python train.py --bias="none" --beta1=0.95 --weight_decay=0.0 --seq_len=1024
Each number is 200 + 30 x the weight over its row's rms, rounded and kept within 0 to 999. Layers, rows and columns count from 0. The size before them is the row's rms in percent of the matrix's.

# layer 3 MLP down (transposed), 3328x832, rms 0.0336, rows 63-117, columns 384-447
089,188,246,185,196,222,261,224,199,203,212,208,135,149,246,183,203,207,210,221,190,193,173,229,246,113,107,200,194,161,197,201,198,169,216,192,191,178,202,184,251,171,194,159,229,243,207,189,243,170,214,220,279,190,235,223,204,172,153,195,187,146,205,171,164
066,197,212,234,167,278,268,198,285,187,207,245,199,198,163,246,175,167,201,223,217,216,144,226,179,235,236,199,237,206,240,233,221,208,177,194,235,185,165,163,209,235,232,185,201,235,257,163,165,208,210,225,238,242,141,189,165,202,188,213,217,216,198,216,176
100,218,200,150,133,246,217,190,225,172,226,165,172,194,228,219,209,175,216,170,248,236,211,187,204,184,192,202,214,236,160,168,203,250,184,204,198,159,213,257,172,200,241,183,184,198,208,194,149,245,201,192,177,184,242,217,213,190,156,193,170,174,181,251,167
108,180,224,192,217,224,206,235,203,203,217,206,195,187,172,215,188,240,172,216,116,161,201,238,160,217,237,151,205,260,193,217,200,147,244,179,191,218,98,227,197,226,212,162,211,183,233,196,198,207,223,139,254,187,215,179,219,266,232,223,158,183,210,219,199
080,202,195,175,192,150,204,166,237,209,155,218,139,201,169,233,211,187,193,154,214,207,146,192,156,205,183,185,188,154,206,235,169,167,196,214,259,188,174,161,182,185,201,245,189,194,212,220,146,225,205,184,203,198,213,203,238,215,184,234,154,241,209,141,207
135,178,218,222,202,158,193,173,145,195,183,271,183,203,172,193,187,188,212,194,225,152,219,204,211,228,188,213,202,186,212,199,237,209,241,207,228,190,172,188,232,213,193,217,219,172,228,187,206,178,176,139,212,233,207,216,194,197,159,206,210,162,233,235,179
098,115,192,164,206,214,218,200,215,183,220,205,221,193,180,197,198,190,163,208,225,197,202,148,170,219,230,201,217,241,172,200,188,177,206,176,251,177,157,177,217,190,181,205,140,211,224,232,209,189,191,229,180,192,205,181,203,198,228,238,220,256,250,179,208
077,199,176,165,229,179,207,252,226,204,270,250,247,245,162,219,211,176,178,236,228,203,166,186,226,212,208,153,188,226,202,237,140,195,189,192,197,222,224,191,171,205,248,152,178,263,220,203,160,203,235,153,194,216,208,203,238,169,206,227,196,201,205,168,171
133,210,177,237,184,169,196,160,232,164,159,229,191,155,251,152,276,194,158,212,214,235,223,193,209,182,203,203,202,208,216,209,170,172,238,229,216,186,225,198,213,187,144,161,170,199,247,146,303,178,194,138,222,174,279,182,197,166,160,141,175,154,195,180,195
092,198,154,208,233,182,190,181,196,169,207,141,182,202,186,222,207,239,160,196,171,168,162,175,211,199,154,178,238,210,211,167,204,166,204,174,208,212,156,202,194,206,213,201,230,196,194,192,175,209,209,188,242,212,224,223,185,238,225,159,210,203,145,217,192
129,231,218,197,174,201,131,215,153,259,182,195,177,234,204,100,167,208,233,184,181,250,190,184,266,216,228,191,197,187,168,214,181,230,192,173,219,183,174,162,158,174,133,199,184,196,205,199,238,195,241,197,110,197,171,191,182,186,222,252,167,207,208,213,204
099,153,235,179,197,135,204,189,171,206,165,197,246,231,223,232,219,199,207,231,227,205,200,204,164,226,209,218,169,247,216,206,209,210,182,203,199,171,195,213,238,168,139,201,179,206,156,191,247,158,195,128,213,231,184,227,244,197,214,226,151,208,203,246,229
063,183,186,179,238,183,213,235,182,159,174,226,177,175,232,233,196,192,191,208,160,149,152,152,184,203,233,283,221,197,255,205,206,241,193,200,143,231,183,154,224,195,195,146,216,224,172,204,146,206,236,197,233,209,165,165,138,244,226,232,239,125,197,213,238
101,253,191,206,259,172,190,220,161,214,229,139,220,180,157,227,167,186,230,224,192,166,243,186,235,175,231,161,266,175,181,201,156,144,172,201,245,202,207,213,187,195,191,200,171,149,238,251,232,158,204,195,176,234,240,241,173,188,223,209,179,201,193,177,193
044,213,234,222,206,185,173,182,199,212,257,214,220,190,196,194,218,139,208,240,149,166,261,228,198,123,201,170,220,209,197,205,120,138,238,137,185,165,175,213,195,192,234,204,220,217,210,178,177,245,225,197,192,196,209,152,234,180,165,242,187,173,188,197,210
087,211,201,145,172,182,206,219,181,197,218,194,180,188,198,212,255,257,206,230,183,224,189,212,201,232,164,212,229,186,220,209,214,182,225,178,221,181,219,210,197,226,242,180,185,198,186,185,192,235,178,220,185,231,239,224,139,161,214,197,201,182,198,179,220
092,244,258,192,200,192,187,168,211,196,196,178,185,152,278,164,279,227,215,199,183,221,205,166,175,242,173,196,210,176,208,222,177,193,188,222,203,192,201,204,246,205,228,206,165,143,263,199,196,183,188,170,214,141,149,179,161,179,213,228,217,211,228,203,160
080,248,167,222,197,218,198,200,229,169,212,188,237,165,146,210,221,236,173,217,217,212,166,224,165,206,180,186,231,217,202,160,323,234,240,216,186,241,232,259,223,177,173,206,202,258,260,203,225,138,238,228,186,186,195,186,198,164,188,181,190,259,204,187,148
108,214,141,197,142,144,180,199,186,232,229,180,198,208,254,180,159,232,154,198,167,183,183,201,212,172,235,245,272,171,195,223,206,250,162,227,226,248,190,200,150,176,191,163,224,262,208,152,199,181,171,204,243,211,207,217,159,185,201,250,201,232,202,232,120
099,220,190,175,223,206,197,220,200,258,177,206,219,189,155,196,256,204,221,234,247,227,241,145,163,235,231,180,240,238,140,234,244,204,150,175,192,201,216,207,151,193,227,155,202,217,205,210,196,139,223,206,223,178,209,216,222,176,191,181,165,225,198,200,171
084,198,197,135,186,232,112,138,177,212,278,233,147,234,182,204,159,210,247,203,194,217,254,258,211,147,250,188,200,136,230,186,193,162,240,208,180,135,185,229,207,164,175,204,219,218,183,197,207,234,218,253,194,163,193,216,233,223,202,228,227,214,236,158,204
086,224,160,174,186,201,236,201,238,226,209,192,215,189,225,199,232,187,181,158,201,196,137,161,194,205,218,232,236,221,196,214,205,239,219,145,216,200,200,250,212,187,211,114,222,194,174,236,230,233,247,175,213,207,188,208,227,141,185,230,241,200,164,191,206
136,255,198,189,254,201,211,194,220,226,176,168,235,195,207,233,143,211,200,213,212,229,252,207,214,209,189,216,210,237,144,200,201,156,224,153,241,204,170,217,157,201,241,229,210,243,161,222,204,234,179,221,250,205,186,225,190,177,193,225,196,194,252,249,208
091,153,226,197,205,166,233,184,168,146,168,176,166,209,209,259,222,198,230,191,208,185,188,200,197,224,207,170,166,196,184,193,160,207,164,185,204,156,162,195,210,240,184,238,161,212,168,145,182,205,217,220,190,194,212,164,164,166,228,252,200,193,269,227,184
146,217,171,194,173,225,236,189,158,143,224,158,234,207,207,175,244,207,187,239,215,219,184,200,172,175,246,210,174,196,215,206,226,213,181,233,199,176,206,221,142,245,135,162,221,171,160,222,224,174,217,186,188,212,174,208,148,223,235,236,150,172,116,176,243
117,167,235,228,220,200,202,217,225,183,206,160,191,162,173,153,260,246,210,204,218,184,198,184,205,158,222,202,127,196,171,197,181,164,186,182,250,222,194,175,221,141,209,258,245,195,201,190,260,199,162,234,165,251,194,182,207,199,193,193,210,227,172,225,193
062,201,214,235,200,211,186,204,185,233,243,163,169,243,187,257,232,203,226,177,152,198,246,191,203,196,136,212,253,181,204,156,259,205,216,166,179,206,191,169,151,176,224,206,189,129,229,229,185,209,138,202,253,209,224,159,179,197,210,228,194,189,195,246,217
079,159,219,191,172,157,183,209,191,213,216,175,193,241,194,202,195,156,229,201,187,231,197,138,171,143,179,199,195,212,272,260,219,144,145,223,221,191,166,215,196,184,251,219,215,227,214,185,223,139,216,230,194,182,150,227,136,208,172,156,240,178,162,205,257
089,164,193,171,182,204,173,190,162,238,174,165,146,213,175,209,209,228,230,200,182,187,238,170,246,181,217,194,170,155,147,235,222,223,211,237,181,239,197,267,221,224,229,230,146,214,224,178,195,223,192,182,208,226,191,195,194,155,154,211,264,195,249,229,216
204,184,193,160,173,241,211,185,197,179,180,199,194,216,107,185,179,203,219,195,218,196,180,147,189,224,241,191,197,186,200,133,207,246,235,155,219,204,186,204,189,202,237,204,181,117,190,158,170,237,187,211,237,220,187,187,179,207,243,202,205,205,191,191,179
090,209,264,206,246,221,231,172,233,198,215,229,202,135,199,153,236,246,195,233,209,172,236,189,166,183,206,188,190,190,195,233,211,216,199,201,239,185,200,204,230,218,214,217,214,235,236,240,156,159,160,164,198,171,213,209,233,218,145,167,264,179,252,177,165
054,188,206,187,235,230,233,218,250,186,214,164,222,177,208,153,225,235,210,202,158,190,230,209,182,195,200,236,243,209,256,193,179,195,225,198,212,186,156,202,233,190,231,185,163,228,269,186,205,253,224,233,206,248,225,208,205,227,188,162,205,257,255,146,178
099,233,232,199,169,174,159,256,236,200,206,237,208,188,120,196,242,171,248,197,187,239,243,215,197,220,260,241,213,300,231,206,193,179,224,147,179,168,132,192,197,225,195,186,164,181,237,190,152,206,210,176,205,235,205,286,200,227,198,253,204,183,213,136,255
101,179,211,206,179,217,177,179,233,227,236,184,233,208,232,165,173,193,209,189,140,225,260,174,208,245,226,233,228,158,241,172,242,217,157,268,193,201,219,234,198,180,200,224,179,211,215,191,234,215,181,241,152,197,194,174,174,172,194,221,196,125,264,160,225
100,168,263,201,222,159,208,203,151,183,203,229,198,225,278,152,194,166,178,212,202,232,223,215,256,237,196,198,156,165,210,231,222,201,146,174,186,164,256,246,187,181,183,221,214,197,248,215,136,212,227,184,187,162,179,155,188,190,251,160,198,168,171,198,229
119,213,237,176,207,184,194,232,183,225,192,232,243,179,185,171,186,199,210,199,213,217,183,207,196,189,218,193,167,238,226,194,141,214,245,129,223,225,169,181,240,263,209,179,179,190,222,196,202,222,234,253,157,188,204,236,213,201,174,198,243,210,216,204,203
119,220,210,212,193,232,177,188,190,188,205,211,210,209,157,175,225,183,185,197,165,196,260,129,225,223,266,157,215,233,162,217,143,177,150,168,193,198,173,223,230,203,163,194,193,164,193,216,244,206,206,214,230,190,192,172,233,175,169,213,201,178,220,149,245
076,210,214,238,175,152,202,193,202,210,157,256,207,198,150,215,218,260,182,198,224,216,183,182,193,206,235,191,172,203,203,279,212,210,191,208,240,186,225,152,119,180,204,171,224,190,248,190,141,217,172,257,183,266,173,198,155,175,185,210,186,158,249,198,191
121,209,172,206,202,162,246,256,129,227,223,257,264,146,209,212,187,209,203,160,215,146,243,246,221,190,218,240,177,222,235,195,166,209,167,222,208,161,203,252,212,181,211,226,253,275,164,170,178,180,213,225,177,195,241,202,146,199,234,221,178,245,196,188,147
102,168,230,167,184,244,195,228,137,155,232,191,202,167,250,225,250,186,221,208,200,128,238,233,214,233,193,233,204,156,223,242,205,183,167,228,161,213,239,207,189,182,177,170,175,183,222,150,174,188,222,179,192,209,242,196,183,154,249,227,187,206,197,203,206
092,242,176,157,136,250,241,204,228,244,108,154,167,213,207,181,174,217,212,211,176,175,197,247,189,196,217,185,215,171,203,244,214,175,239,208,217,209,198,179,225,219,166,202,215,230,186,247,234,140,216,202,180,236,173,283,202,172,193,132,220,126,225,249,204
127,137,201,219,152,197,195,179,179,209,187,174,217,162,221,192,242,218,232,193,240,182,213,205,256,209,170,157,217,147,195,167,182,156,149,224,224,172,227,198,232,189,165,206,214,192,204,190,202,219,146,170,212,221,234,182,179,210,193,144,238,151,221,190,223
123,195,216,196,250,200,160,205,166,210,194,197,243,162,235,168,175,255,171,188,191,142,202,268,163,167,209,230,197,183,185,236,172,205,209,197,201,219,183,230,201,218,191,170,225,191,227,223,208,177,155,206,170,180,221,194,188,270,226,234,174,159,208,166,203
121,193,169,251,192,205,178,270,176,144,186,203,165,216,205,186,206,207,215,232,185,228,224,173,172,164,220,217,241,134,208,265,221,235,175,226,130,210,189,169,175,179,188,186,243,242,295,181,257,220,209,157,221,147,182,225,184,219,214,182,192,208,192,178,219
144,180,161,192,181,243,148,175,175,196,220,218,208,211,178,163,238,206,181,210,165,167,225,177,176,220,217,233,126,222,184,184,171,170,231,205,220,216,168,197,216,157,182,186,167,218,179,218,195,181,251,212,145,243,184,248,126,201,221,198,216,266,196,204,188
098,238,189,228,187,187,180,168,220,153,237,196,183,182,214,207,179,162,130,228,205,229,207,194,209,188,197,175,197,187,201,185,262,212,177,194,189,169,169,136,226,183,197,210,202,190,205,191,188,190,187,164,206,231,185,206,236,236,236,185,217,186,185,214,184
070,180,217,160,206,141,190,217,121,196,203,173,182,238,182,231,194,203,188,206,144,226,230,208,189,199,165,219,271,225,245,205,197,183,170,168,199,206,208,171,197,233,281,197,204,220,194,146,146,124,202,216,200,197,240,163,210,227,171,246,149,195,285,177,190
084,189,210,226,215,195,220,193,188,173,187,235,169,174,228,186,196,274,218,217,222,227,177,207,184,165,177,155,191,172,175,255,184,192,234,238,174,206,188,201,229,155,215,170,129,222,171,207,243,225,158,251,202,200,236,224,187,209,179,230,174,202,204,256,155
101,128,192,183,128,239,213,165,197,223,219,184,212,228,218,212,224,191,209,172,180,215,212,204,221,169,191,211,203,160,216,188,218,197,200,200,207,231,232,206,253,235,220,239,178,269,141,168,200,184,171,182,221,217,178,219,221,192,213,223,189,143,190,185,217
108,214,166,124,266,168,216,171,244,225,146,178,213,240,134,206,141,153,198,182,225,217,207,231,214,204,140,235,219,172,203,262,254,161,222,192,231,192,221,184,239,233,207,163,199,277,195,141,153,230,228,136,228,203,212,247,218,250,171,209,148,204,202,251,159
152,186,228,210,223,245,166,220,208,201,224,212,137,173,254,188,214,148,178,146,191,184,183,251,219,194,213,206,172,176,200,255,208,259,246,170,200,221,216,200,209,184,258,137,198,223,206,212,178,198,204,183,192,226,175,207,175,218,136,225,173,164,208,211,226
099,181,123,193,168,185,220,195,250,155,187,165,200,273,180,192,213,204,209,209,171,255,273,215,210,198,186,175,204,211,195,203,195,184,165,199,233,238,194,171,215,220,146,186,177,232,217,231,219,239,184,188,207,216,177,222,225,207,203,201,248,179,158,169,177
098,194,203,209,193,244,210,185,258,188,257,188,192,186,242,194,210,172,182,189,209,205,191,197,251,187,201,246,231,239,232,165,162,188,210,229,160,178,157,165,176,199,237,165,198,212,198,153,206,207,197,255,176,221,191,191,159,168,238,157,216,172,245,164,167
089,205,201,197,197,194,212,215,299,133,158,229,194,218,189,213,233,218,186,173,184,205,214,237,209,182,226,210,250,269,146,233,208,195,235,215,196,133,179,172,194,199,184,201,230,162,270,187,249,188,186,227,245,241,190,266,167,196,177,227,242,242,213,184,136
151,236,196,151,173,221,147,183,219,215,221,167,213,198,161,206,165,174,231,182,269,187,208,199,221,245,175,262,170,232,232,195,183,224,217,133,207,186,228,209,249,212,186,192,180,221,198,176,202,222,191,166,254,200,188,227,162,197,254,247,216,177,202,205,187
# layer 3 MLP up, 3328x832, rms 0.0336, rows 64-117, columns 384-447
102,202,222,231,188,253,257,199,264,186,185,241,218,205,168,230,139,158,190,236,236,222,140,250,160,243,213,209,234,208,208,244,238,237,164,173,220,161,216,146,226,244,231,200,164,251,263,160,173,199,213,212,200,258,137,199,173,208,204,182,212,205,171,237,167
101,190,210,156,202,173,217,158,187,127,183,160,230,121,182,236,203,183,259,212,190,211,181,183,199,188,214,214,226,186,189,185,189,205,180,258,205,190,288,200,183,195,232,216,213,183,236,172,235,232,183,220,139,216,233,140,279,159,182,186,152,220,179,222,221
102,179,159,168,154,273,186,215,245,249,258,206,223,208,211,195,195,273,212,219,205,205,228,235,193,228,237,212,194,173,178,255,197,178,235,225,270,202,179,223,193,189,254,131,169,276,227,200,192,219,265,200,170,161,154,161,251,196,218,168,225,188,204,163,249
077,229,225,183,174,279,213,189,178,195,194,229,179,201,227,184,206,193,208,188,205,176,198,179,200,224,196,236,181,237,231,194,220,175,218,146,210,218,183,120,189,197,203,233,205,205,197,177,169,196,243,170,222,152,135,194,269,182,195,197,193,210,180,156,230
123,204,207,260,215,233,194,152,167,200,216,191,231,227,162,218,218,255,249,232,223,205,182,240,228,250,210,237,265,166,246,137,253,205,196,227,227,201,200,205,211,230,222,241,220,200,186,199,222,192,182,200,198,184,267,224,180,197,118,184,157,210,189,266,196
095,139,212,159,211,237,182,166,189,157,193,195,189,206,185,203,187,234,155,235,245,142,131,137,194,198,202,187,200,233,197,214,205,212,232,259,212,186,181,183,213,199,171,234,146,246,197,208,218,195,163,176,206,197,211,194,237,219,209,174,184,215,207,184,195
075,226,183,191,226,182,168,205,207,242,175,228,200,203,199,198,144,190,254,226,256,191,213,192,218,147,203,186,185,257,194,183,201,215,238,227,216,161,156,199,190,220,186,173,191,233,177,208,175,223,216,211,192,179,155,167,235,124,219,175,213,232,227,227,163
122,195,152,173,173,184,232,175,207,196,160,222,186,183,231,214,199,245,180,215,175,227,209,170,164,159,204,226,137,213,226,211,231,167,180,207,216,176,169,194,203,214,205,225,193,250,174,143,194,222,229,233,203,174,221,186,187,163,201,249,174,227,175,163,164
092,198,142,208,175,220,207,182,222,236,171,178,221,255,213,232,224,218,195,224,202,202,164,188,191,198,149,210,200,196,190,165,178,161,165,219,169,219,128,272,188,181,171,201,215,206,177,157,169,215,184,158,211,195,227,246,216,184,221,169,182,215,187,180,183
126,208,198,178,194,226,181,165,191,239,240,189,183,160,191,214,187,191,176,208,223,221,212,206,271,196,200,194,244,175,187,212,206,180,168,225,220,211,213,197,149,238,176,185,223,153,198,214,190,207,187,187,238,199,197,157,184,224,217,227,189,174,243,162,161
091,163,178,189,214,156,169,197,214,157,246,191,180,223,210,228,116,195,170,187,231,130,179,236,198,218,174,199,219,151,239,222,201,196,279,223,185,170,212,202,200,214,165,224,164,176,239,208,246,199,208,164,189,183,194,176,280,172,163,188,244,166,242,165,250
096,168,171,175,217,205,183,200,183,143,173,220,173,185,240,216,203,185,181,193,169,168,161,144,150,232,228,280,224,190,247,215,193,228,200,207,198,234,202,177,232,210,193,149,194,246,188,211,181,215,215,196,242,221,158,173,142,244,214,225,234,131,169,232,194
098,187,175,199,163,203,184,262,209,163,221,193,171,172,189,211,210,180,209,216,208,236,242,207,177,209,184,128,203,176,208,190,213,201,216,213,151,184,175,207,180,191,193,213,196,191,219,208,178,157,226,175,180,244,201,182,162,226,236,184,149,150,176,166,219
038,199,181,214,228,216,231,203,239,200,177,203,189,228,197,159,196,188,249,217,252,191,208,235,222,222,233,186,230,153,150,189,216,171,203,184,185,194,204,169,278,208,257,229,211,164,184,217,224,265,168,172,215,150,220,227,196,218,190,223,221,201,197,179,190
088,237,241,184,232,196,192,202,230,203,251,193,234,228,204,185,239,191,198,182,176,211,173,215,189,210,188,266,183,188,181,193,224,185,210,173,176,198,170,199,236,153,198,174,175,251,215,212,182,137,190,178,247,196,210,180,214,182,183,175,201,245,201,184,206
092,236,174,199,210,182,210,197,226,176,192,161,162,232,207,191,194,232,247,200,238,197,167,206,159,257,237,223,171,219,166,156,196,171,186,219,195,192,199,188,211,228,185,226,217,212,173,176,168,213,245,168,254,171,197,197,166,171,172,222,241,163,251,152,178
078,268,211,175,208,223,209,196,186,138,191,189,213,202,125,241,206,231,226,210,192,225,207,194,171,194,173,214,232,202,176,226,233,220,222,190,171,200,180,223,172,159,153,147,232,210,231,171,166,175,170,180,171,235,241,187,250,173,198,142,230,207,226,173,267
107,219,157,194,197,206,204,228,197,228,225,173,193,197,242,148,170,185,157,161,219,173,195,224,178,204,244,230,249,162,202,192,245,179,206,178,223,234,219,205,229,183,177,191,227,269,263,167,211,186,193,171,241,255,197,211,209,233,209,229,199,164,182,248,178
098,199,184,205,145,179,202,239,194,211,177,221,184,233,190,212,212,163,222,227,200,245,232,228,225,203,227,220,227,218,169,208,272,185,221,173,132,144,254,170,158,158,202,155,207,200,178,176,217,175,187,223,209,235,248,225,191,192,251,245,194,201,205,184,222
083,162,156,146,193,234,208,259,173,143,209,204,196,182,181,225,221,244,172,215,226,157,204,214,213,102,258,236,205,181,267,181,222,196,218,199,188,163,213,244,176,187,141,176,231,199,208,197,186,188,160,228,224,219,189,210,187,196,249,166,197,162,230,235,198
130,230,151,159,161,193,209,213,213,222,200,197,200,198,205,192,218,172,192,179,201,202,133,164,202,188,223,224,248,225,173,205,185,232,202,177,217,187,219,244,198,153,202,140,224,194,183,236,243,237,254,202,214,229,173,192,220,139,181,212,214,189,144,177,172
134,204,200,218,199,183,172,207,190,196,148,179,204,245,189,213,188,199,209,173,214,220,209,155,210,207,183,197,164,232,202,216,192,198,212,169,227,172,155,216,201,176,250,184,126,188,199,231,169,210,273,240,184,254,165,188,203,185,178,274,138,177,168,221,205
088,187,162,199,227,221,256,219,172,156,191,215,216,239,201,194,206,223,193,159,197,194,142,210,186,189,200,207,187,208,242,180,199,184,168,109,185,221,166,173,207,201,216,246,192,153,209,230,177,164,228,172,184,228,208,186,250,189,228,237,200,170,241,188,174
129,184,217,185,180,229,181,203,198,255,132,199,210,164,199,288,134,186,210,225,249,170,212,211,217,197,190,228,186,179,190,167,240,243,172,234,229,173,176,219,189,186,208,220,203,176,179,193,185,209,176,182,144,198,182,231,189,201,239,199,207,221,172,229,179
124,156,214,224,182,184,224,215,179,218,242,228,173,166,225,137,255,199,214,210,205,157,171,194,166,201,227,190,111,199,175,223,182,168,216,184,226,203,204,225,243,201,170,227,241,175,225,185,220,204,242,221,162,248,169,217,203,182,187,250,216,207,218,179,206
098,190,215,232,208,197,186,204,186,236,255,142,170,252,187,246,208,200,225,209,166,197,250,196,217,198,147,199,253,182,192,155,252,217,207,164,185,210,201,149,175,168,202,194,202,156,204,229,205,189,146,188,259,199,216,175,171,202,202,211,200,191,187,245,205
076,135,276,190,179,157,210,233,254,202,243,219,187,162,189,196,230,158,191,180,217,240,235,162,210,174,189,166,197,141,205,205,207,200,142,140,175,188,169,208,210,164,196,232,230,181,171,177,132,182,166,210,187,163,212,228,256,219,194,161,237,199,211,186,233
088,181,170,215,236,222,218,205,167,186,228,162,154,219,174,235,191,190,201,195,201,151,217,245,213,204,172,191,229,155,165,230,214,222,227,241,144,217,161,217,223,191,234,151,201,222,264,170,204,229,177,178,148,188,230,207,188,247,168,183,237,181,211,231,189
153,195,197,214,183,164,220,257,204,190,171,206,181,163,196,211,233,151,208,207,172,197,219,201,182,197,215,182,244,209,224,208,205,198,208,185,181,249,205,227,188,162,238,202,179,219,161,225,198,193,199,217,239,178,184,179,203,230,242,194,198,172,251,228,173
087,187,184,199,195,225,206,201,192,209,217,256,192,166,206,183,220,209,230,185,152,180,202,187,171,194,209,220,122,176,201,211,225,196,193,149,204,204,180,173,159,182,210,160,175,204,207,152,211,209,232,186,254,164,182,184,192,207,212,220,202,195,228,207,212
049,227,170,230,186,172,245,226,187,169,170,136,234,180,217,209,194,224,225,162,154,174,266,155,203,177,203,204,223,211,220,242,206,200,221,185,187,149,194,239,183,122,247,188,197,299,184,231,170,231,183,204,168,207,270,194,229,227,200,144,240,220,246,236,187
093,239,159,227,234,233,211,206,194,179,153,236,191,231,180,189,168,193,232,198,207,198,189,225,185,203,232,248,177,185,207,175,208,183,235,221,192,144,141,146,229,233,206,235,163,209,188,203,199,261,175,249,230,242,190,195,190,127,192,201,207,208,225,186,208
101,174,218,221,220,201,226,157,250,220,242,159,237,215,261,214,192,153,179,227,105,226,157,185,214,177,223,248,250,142,217,127,174,195,160,213,215,180,127,202,197,191,215,186,215,196,164,195,161,185,184,175,210,228,145,240,229,191,204,281,180,179,254,235,226
091,159,202,210,185,163,180,169,163,193,177,215,235,176,222,164,208,221,185,236,197,224,204,185,220,194,198,194,179,201,258,225,192,218,158,233,183,243,180,222,237,159,217,206,231,233,208,244,177,177,208,217,184,179,219,195,241,204,205,212,206,192,211,191,243
125,179,269,165,173,227,215,231,172,220,175,184,208,236,193,188,227,195,236,131,253,206,194,146,215,166,193,165,136,201,177,217,226,168,259,187,226,158,222,199,235,190,264,171,174,173,208,163,210,148,215,216,196,193,175,179,213,233,180,207,255,206,211,169,201
106,174,192,212,188,228,159,181,263,202,137,196,226,210,199,203,268,171,206,205,161,205,212,140,228,229,256,173,226,236,167,176,133,154,186,207,182,195,194,248,222,160,198,245,205,194,189,215,194,197,192,203,231,202,206,205,220,176,163,226,220,193,242,189,210
080,206,188,206,163,137,194,156,164,187,219,237,231,215,186,196,222,190,149,191,247,139,184,190,236,191,292,207,218,198,176,247,224,205,206,193,180,246,199,223,126,129,199,225,183,218,204,219,158,231,181,228,165,211,200,240,248,185,183,227,153,207,215,247,223
108,222,238,171,231,221,232,232,154,134,217,236,174,169,172,240,182,214,179,156,210,177,204,197,215,208,157,212,183,240,210,219,233,147,132,212,169,192,227,271,249,215,151,174,240,207,189,150,220,185,233,239,216,210,262,209,167,223,229,163,175,205,144,171,190
104,198,194,180,200,232,196,181,156,185,214,194,227,205,231,241,234,226,212,191,151,197,189,211,190,175,156,227,130,188,202,219,184,195,179,190,238,243,228,189,183,170,203,217,187,218,176,179,165,164,194,208,222,210,209,180,137,137,242,190,188,220,153,233,191
089,240,167,179,178,191,194,178,213,263,172,217,197,185,189,182,173,180,222,189,140,188,193,235,163,183,170,207,250,205,202,244,208,203,216,179,236,203,189,165,197,202,202,188,208,188,194,257,144,224,237,193,199,225,301,171,207,217,150,190,238,178,221,217,228
126,175,230,202,177,217,256,191,196,213,193,199,232,202,216,220,195,182,264,204,209,190,261,209,236,202,209,130,244,219,203,155,186,157,183,148,221,207,214,237,234,232,178,174,257,127,201,210,169,238,175,219,157,208,259,263,214,218,244,160,171,194,235,214,205
118,199,166,225,215,225,225,230,200,191,246,213,157,158,208,152,165,192,240,171,201,186,140,198,161,220,156,250,246,202,194,249,177,207,194,210,155,206,273,182,223,215,204,198,173,172,198,162,203,246,146,233,205,207,204,181,211,201,216,160,146,196,202,187,205
121,155,188,252,224,243,184,231,264,128,209,180,191,210,186,172,196,208,224,221,152,207,206,252,202,107,160,232,222,206,223,251,211,210,225,223,183,211,198,208,227,212,170,197,186,203,256,201,186,218,210,182,239,129,188,215,163,206,268,153,228,164,191,214,200
136,242,212,201,192,192,244,179,193,130,158,210,188,220,201,164,201,278,216,177,193,165,169,178,170,203,204,192,213,192,192,162,169,202,202,199,239,202,184,161,221,242,201,300,277,173,245,209,110,248,230,230,214,207,183,190,191,201,223,174,214,215,218,165,180
093,191,215,207,216,228,178,164,218,207,161,259,121,178,198,233,220,162,188,180,197,180,186,137,218,178,186,215,243,240,231,216,240,187,215,186,200,167,233,189,160,222,229,139,226,249,168,220,201,201,212,268,171,180,202,183,208,216,218,175,228,214,220,207,124
112,199,219,161,217,147,218,198,136,194,186,167,179,214,190,217,176,220,164,206,137,231,231,212,170,239,165,228,244,231,254,211,217,189,154,141,180,192,224,198,199,218,267,184,202,235,188,154,155,141,195,211,201,192,242,201,207,213,193,204,152,192,265,182,180
081,146,187,195,218,211,213,178,148,241,237,217,183,190,237,193,220,222,163,189,180,184,208,164,205,157,206,213,185,200,223,191,170,205,188,204,215,216,189,245,153,187,186,214,221,194,205,209,174,176,189,228,212,186,208,159,249,195,201,199,199,197,231,208,236
097,137,236,228,158,218,168,200,168,186,204,200,272,204,175,268,199,159,184,236,236,224,166,103,202,146,201,169,194,257,206,191,213,202,228,244,233,170,209,233,201,213,183,204,226,155,160,124,197,211,206,193,203,200,228,191,202,206,192,184,211,221,215,209,222
099,225,164,183,195,152,242,188,204,213,134,185,269,221,127,184,223,179,207,150,196,169,213,182,200,144,115,189,216,198,241,229,182,196,209,177,170,266,217,200,276,257,228,203,184,211,193,153,156,208,187,181,241,222,225,255,229,234,164,216,191,198,194,222,216
140,206,206,194,176,235,250,201,174,179,222,213,163,208,240,198,251,200,221,223,172,165,197,252,214,153,165,161,153,185,215,223,256,229,208,171,182,266,181,165,138,284,226,185,155,260,220,209,228,145,213,201,166,237,260,235,192,223,159,199,183,166,258,262,193
094,193,159,166,172,154,197,164,258,214,242,224,226,181,214,272,228,213,220,173,163,188,223,169,234,209,204,166,174,211,182,226,189,131,182,221,169,185,180,217,287,205,176,161,221,226,191,218,265,215,199,124,191,169,210,230,163,204,177,203,254,206,129,151,150
097,192,162,202,230,210,181,219,178,188,199,190,175,197,204,216,164,156,188,208,185,157,214,226,218,190,228,187,209,233,167,160,176,226,212,194,172,187,201,142,199,237,267,143,172,202,160,153,184,193,204,210,174,189,168,234,187,215,229,157,231,214,196,187,183
081,146,217,229,214,177,254,208,262,141,217,251,215,178,208,179,220,258,214,200,227,169,247,229,214,188,214,265,181,157,216,241,154,253,167,174,208,205,211,216,215,214,254,171,175,166,197,161,209,230,184,194,193,256,276,228,208,252,160,246,216,216,195,151,194
124,211,255,216,201,202,218,187,211,209,234,176,220,135,173,161,219,219,231,117,240,205,196,194,250,248,186,200,159,190,244,160,188,209,176,207,201,189,189,252,189,207,219,147,178,222,166,178,201,196,210,232,252,166,186,204,181,204,200,244,237,203,214,209,205